Weights of a small transformer language model: 35.8M parameters, a variant of Adam for these matrices.
Each number is 128 + 32 x the weight over its row's rms, rounded and kept within 0 to 255. Layers, rows and columns count from 0. The size above them is the row's rms in percent of the matrix's.

# layer 5 MLP down (transposed), 1024x512, rms 0.0373, rows 604-607, columns 0-255
size [105 106 101 105]
[[119 110  99 155 111 138 157 118 122 131 151 128 143 124 118  76 118 155 109  69 145 141 145 147 193 118  35  74 139 130 104 189 154 156 101 123 142 141 147 108 121  78 195 173 117 121 107 134  89 111 150 127 146 164 147 141 146 173 134  87  88 172 106  93 146  65  63  88 116 185  73 135 120 177  93 174 183 105 132  77  91 100  92 176 101  65 134 153 146 136 159 155 120 176 157 166 160 145 137  76  82 155 171 118 192  36 104 144 179 110 142 101 174  53 148 105 132 178 106 115 153  64 101 124 113 167 122 151 112 134 170 137  84 157 125 114 109 109 103 140 118 169  89 128 118  87 148  92 146  69 118 159 144 118  81 103  99 115  54 135 134 135 118 183  65 118  86 156 108 189 227 160 121 122 119 113 206 149 128 133 140 138  85 169 155  90  90 114 106 155 126 141 112 137 161 144 174 148  84 116  99 110 156 127 161 124 181 151 112  84 104 145  94 121  96 135  73 140 133 140 129 116 125 134 124 128 112 180 130 129 126 111 177 149 143 163 153 147 135 124 125  91 108 123 100 138 100 104  34  91  98 166 131 118 124  98]
 [ 92  90  68 154 107 143  92 107 113 143 148 178 145 135 141 174 135 130 122  91 120 193 150 140 138 178 173 191 112 144 142 113 121 147  89 182 143 165 120 101 163 115 115  89 106 154 154 170  56 122 156 118 133  75 168 117 171  77 145 154 139 101 117 142  84  77 196 176 100 122 166 131 145 125 125  67 112 129 158 150 177 139  90 107 143  93 142 113 128 117 144 144  80 130 132 153 169 135 147 126 114  93 134 132 142 134 143  94 106 148 148 187  91 124  92 161 138  82 185 132 139 101 109 139 173 129 166 128  23 110 156 140  78 164 122 148 171  96 198 122 136  89 164 100 141  29 138 116 115 123 115 113 133 162 128 175 136 115 195 143 112  97 134 170  84 136 112  92 106 143 178 114 136 149  88 172  74 107 141 154 176 255 108 115 136 109 141  80 143 114 129  98 108  92 123 158  71 128 150 112 128 116 102 105 182 142  55 172 145 101 121  91 127 160 141 168 147  79 162 143 112 143 155 128 132 104 161 123 142 161 104 123 126  89 143 149 140  63 176 138 142 146 132 140 102 142 133 165 134 120  61 119 113 158 113 198]
 [110 109 126 166 145  79 101 107 100  97 172 104 198 101 148 137 107 139 127 192 118 129  94 126 145 129 121 128 120 112 126 131 106 140 144 136 164 186 119 120 131 197 134 125 138 130  85 111 144  66 130 111  97 116 113 160 136 157 131 167 161  99  73 127 144  95 115  78 130 149 120 127 175 109 149 159 139 137 132  96 151 130 149 183 173 131 144 119 163 124 150 149 144  89 131  48  84  95 183  81 106 107 151  73 131 123 162 174  89 106 186 167 123 163 109 112  99 133  38 115  78  92 130 122 124 157 156  88 151 154 173 124 174 149 157 123 124  66 124  84 130 178 166 116 122 112 171 110  61 105 127 114 102 140 161 156 142 134 153 140 141 164 156 104 179  60  26 215  98 131 106 147 131 129 185 185 101  97 167  96 170 127 138 111  87  92 125 117 137 157  75 144  45 141 100 129 139 128 174  63 141 132 109 124  95  90 126 132  95 162  88 148 134 140 138 113 124 128 161 177  62  55 122 125 109 126 124 119 152 150 201 167 193  70  90 162 110  91 124 106 140 116 146  77 165 107 169 179 134 157 119 118 110 140 121  81]
 [ 93 121 154 126 185 143  89 150 146 138 111 103 193  84  96 193 111 108 161 121 193 137 158 107  98 107 188  77  97 140 123 117 122 140 172 136 141  99 129  84 181 150  93 116 113  68 120 129 136 120  85  50 105 141  89 113 119 169  75 129  83 142 217 101 157 112 136 158 166 150 150  98  75 138 154 117  64 167 188 131 139 153  61  87 132 163  79 176 146 103 115 107 115 153  88 169  49 147  78 106  95 134  84 172 143 157 144 153  91 157 102 171 136 123 127  89 131  83 137 103  96 145 173 151 128 115 136 168 132 127  96 152 109  96 133  80 142 126 115 131 142 155  90 150 104  77 138 116 100 126 162 116 143  87 143 137 165 127 146 122 159  83 129 181 107 184 140  70  97 136  85 106 176 173 141  87 127 117 193 125 125 187 145 163 162 128 138 109 117 121 164 232 122 133  83 108 147 100  97 124 150 104 125 136 100 121 114 164 152 138 185 108 156 107 151  97 167 171 126 147  94 113  99 151 144  92 110 140  56 148 121 136 184 140 127 128 115 134 184  84  78 187  94 164 118 154 132  52 105 152  97 148  79 121 115 151]]
# layer 5 MLP gate, 1024x512, rms 0.0399, rows 605-608, columns 0-255
size [106  97 107  99]
[[ 94  87 125 115 145  99 107  81 146 100 142 101 138 203 162  99 130 149 152 179 182 131 144 155 103 112 156 151 105  99 141 158 136 181 147 216 175  93 154  88 149 146 106  99 160 145 178  91 121  84 118 138 178 119 210  37  82 117  73  98 149 145 122 106 146 124 140 106  53 105 113 158 152 140 154 106 104  59 173 123 133 115 157 159 101  79 164  92 146 114 149 130 158 126 147 174 145  81 131 142  80 126 139 157 132 152 124 167 163 126 106 152 165 122 113 109  94  83 180  76 103 101 105 126 211 165  99 136 157 125 155 124 169 121 130 106 137 165 119 109  92 153 127 108  83 126 128 192 122 127 120 110  85 147 116  89 150 141 133 113 122 178 114 152 101 163 148 157 154 119  98 113 125 148  51 158 101 128  70 152  94  62 116 171  78 158 100 139 107 125 100 137 170  78 135 145 170 182 131  71 133  90 131  63 159 134  90 198 120 153  93 123 116 133 108  77  99 219 136 114  82 153  82  83 101 116 124 158 121 109 115 121 178 143 134 127 139 174 203 111 145  70 119 141 156 123 106 119 132 216 154 130 139 112  95 108]
 [162 212 120  99 137  87 140 176 182 107 136 114  76  93  64  92 123 108 113 108 107 140 164  93 118 145 127 193 106  85 158 169 117 139  94 153 112 109 144  99 122 101 128  59 129  87 162 141 107 120 115 135 152 142 183 141 125  91 121 101 126  98 101 115 132 158 103 192 157 109 124 103 169 108 113 133  13 141 155 149 180 186 104  86 163  98 160 114 118 195 122 172 127  91 126 104 105 111 169  81 152 124 143 124 105 163 125 155 127  94  94 115 134 105 181 134 162  56 220 114  92 122 118 120 145  52  98 116 114 137  88 167 101 142 114 144 104 133 161 121 158 148  84 140  84 158  72 119 115 126 163 107 122 137 132 133 100 175 102  89 169 146 107 126  97 179 176 165 165 101 110 149  95 158  90 106  87 112  54 112 120 123 172 142 114 156 102  86 101 156 166  91 133 130 199 175 129 166 179 165 130 111  82 132 116 165 137 151 147  92 178  30 119 148 137 168  89  95 138  76 126 124 141 104 187 142 160 168 112 137 135  96 117 128  88 152 184 136 118 188 133 109 180 128 120 170  53 152 109 171 137 123 121 135 142 150]
 [ 95 110  78 109 168 140  92 124 182 203 125 143 129 129 136 125 179 118 109  89  81 100 115  99 140  92 149 133 119 127 120 132 112 127 155 127 122 113 133 121 101 152 116 114 120 146 105 166 112 157  95 127  87 154 120 160 125 128  94 129 109 121 156  90 113 119  95 133 160 106 107 124 161  59 176 143 146 143 139 140 139 159 237 138 110 125 155  65 116 152  66 147  76  94 148 122 105  77 160 105 124 136  84  84  63 150  56  78 122 107 161 100 122  88 167 138  91 123 180  40 105 100 143 144  95 150  56 109 128 118 167 117  61 159 114 178 110 178 164  82 123 160 113  60  88 132 131 129 125 105  87 136 122 116  91  91 112 189 139  84 100 172 141 188 137 133  91 163  91 105 166 127  95 107 135 156  49  88 108 106  91 105 171  96 123  83 142 117 140 154 154 156 140 141 155  96 108 123 166 118 153 116 122 148 180 137 123 107 143 153  93 120 166 128 178 130 145 171  97 112 153 145 121  85  75 157 163 148 109  88 200 163 147 172 129 124 135 140 169 123 133  39 182 111 149 135  89  93 150 154 115 125 164  90 173 131]
 [154 144 161 151 129 154 114 121 152  70 118 122 151 123 171 129 146 185 107 139  94 120  95 134 120  85 124  53  83 118 149 107 131 157 117 113 187  86 102  62 135 169 112 138 137  85  95 131 117 105 114 130 118  99 103 115  90 118 148 185  86  85 166 131 179 155  66 156 130 140 107 113 112 169 123 123 176 142 142  99 134 105 111 156 217 114 127  71  74 109 138 159 138  84 108 116 154 126 101 136  95 151 104  98 120 102  84 101  59 158 143 156 126 101 110 183 160 122 149  92 134 144  91 161 148 172 137  98 119 143 151  95 145 127 173 113  69 130 154 145 127 161 152 144 139 119 129 114 155 206  76 101 140 152 127 154 128 185 143  95 107 108 135 152  85 134 138  82  92 137 168  97 172  68 157 125  96 176 109 187  75 174 157  76 112 134  91 108 167 171 107 181 173 123  98  95 113  72 100 129 156 148 136 152  72 114 187 142 132 160  70  70 145 165 174 107  92 125 127 132 164 149 174 158 169 123 101  94 146 125 167 133 159 113 149  70 159 194  56 146 107 123  61 156 182 100 113 103 154 144 128 162 116 132  60 144]]
# layer 5 MLP up, 1024x512, rms 0.0423, rows 605-608, columns 0-255
size [101 103 102  93]
[[ 90 129 157 134 191 135  88 110 185 134 156 163 101 156 169  94 115  93 141 168 106 104  96  92 163 111  94 101 163 171 172  98 121 169 100 132 113  79  86  89 157 146 131 148 197 127 103 162 188  96  70 152 189 147 206 113 136  91 180 128  85 200 146 117 110 152 116 115 117 109 138 166 149 106 166 197 149 146 115 145 105 185 167 160 126 104 194 119  73 162 107 107 108 142  95  94 168 132 142 144 121 168  84 184 123 139 140  83 139 125 154 132 199 109 119 133 131  82 146 164 129  67 148 180 161 170 147  94 176 125 120 153 176  47  90 106  59  80 118 157 116 121 147 115 144 148 129 129 135 143 146 137 122 143 157 112 136  88 115 200 139 177  72 140 102 114  74 155 143  97 127 135 108  53  79 146 152  83 113 108 137 151 166 137 107 130 134 137  73  91 145  99 138 133 185 154 133 212 115 102 120 129  80 141 160 120 122 124 152 152 151  95 119 113 139 158 129 110 144 144 112 187 147 127 178 126 140 101 124 159  92  89 153  67  94 155 142 162 120  78 112 109  89 137 199 178  46 159 124 113 145 183 185 152  82  87]
 [ 84 160  77  89 104 134 138 111 152 106 140 108 115 147  79 112  49  84 153 160  94 144 199  68 138 141 154 129 148 133 142 171 157 127 130 161  79  48 127  54 140 113  48  23 131  81 151 113 160  77 150 173 114 142 180 107 147 124 148  90 159 150 178 137 136 117 125 184 109 160 144 142 154 122  79 158 131 170 132  60  94 198 100 140  33  56 124  97 152 180 136 166  99  69 121 134  75 117 103  70 133  96 121 132 133 129 126 141 131 123 178 163 115 158 153  96 161 124 182 182 140 187 135  99 125  85 161 101 131 103 120 185 140 137  97 122 138 109 134 133 128 223 185 150 155 147 178 139  77 130 126 109  76 147 148 136 174  80 129 150 109 134 133 126 108 111 165 117  48 165 111 142  83 104 117  84  97  96 115 139 145 133 158 135  97 147 115 131 151 126 164 125 132 160  78 165 166 169 115 131 131 133 155 133  70  72 147 144 140 112 205 111 139 119 136  68 111  84  92 119 163 130 159  42 159 104 104 121 119  78 122 130  95 108 110  98 147  88  99 166 125 102 165 149 149  90 126  74  82 117 123  87 127 135 141 153]
 [168 128 141 151  48 153  78  91 145 108 167 108 169 110 146 128 154 160 110 124 111 128 121 105 186  55  90 116 170 164 125  94 146 108 160 133 150 151 135 158 128 122 158 122  89 136 138 105 110 120 130 143 141 114 140 138 149 196  58 102 104 120 148 152 185 118 150 109 120 116  88 132 122  89 154 155  97 114  86  85 105 161 114  94 163 165 108  46 120 112  95 114 196 114 113 111 156 106  68 111 137 199 125 176 135 137 147 181 132  85 109 106 124 158 127  81 164 156 144 132  75 141 106 121 131  69  96 132 152 136 134 154 122 146 150 130 129 143  97 116 161 108 119 127 122 115 165 144 127 164  97  70 113 142 122 122  91 174  80 163 105 117 125 126 128 125 168 154  78  98 133 170 166 115 124  46  88  75 132  92 138 121 126 125 110  75 137 124  97 140 110 116  96 157 195 142  97 154 186 116 155  88  92 151 133 149 165 121 146  71 120 103 201 150 112 133 143 194 147 157 130  93 136 139 119 182 143 172 172  99 117 112 133 146 202 171 152 133 111  98 126 133  67  95 110 102 110 109 128  95  61 168 109 156 143 110]
 [105 136 124 127 201 113 160  55  88 128  92 124 128 121 156 118 122 136  84 173  81 116 144 117 141 179  98  78 150 104 130 149 162 150 173 133 147  95  87 129 102 116 119 190 125 115 107 109 103 122  98 108 137 137 155 135 125 129 132 172 192 213 131 145 186 139 168 112 122 164 201 103  63 160 125 122 151 117  94 157 168 177 117 165 141 126 131 101  99  45  80 111 124 150 120 160  99 136  61 102 103  49  98 141 143 181  69 130 155 121 119  59 135 157 126 121 134  88 124 129  66 150 137  80  81  60 142 158 146 135 154 201  85 145 101 167  68 136 142  95 122 126 222 158 208 203 131 149 156 107 129 126  97 114 139 100 156  98 124 168 132 149 177 105 158  75 155 116 163 156 118 118 114 148 138  86 176 120 178 125 111 127  85  92 150 142 133 158 156 162 158 142 125 133 130 106 103 187 158 171 139 106 118 165 178  84 137  58 113 174  80 116 127 138 136 118  99 130 124 145 121 127 113 172 110 101 158 176  95 112  94 121  67 127  91 146 109 123 105 118  84 115 111 167 148 140  93 133  97 169 139 102 148 140 101 112]]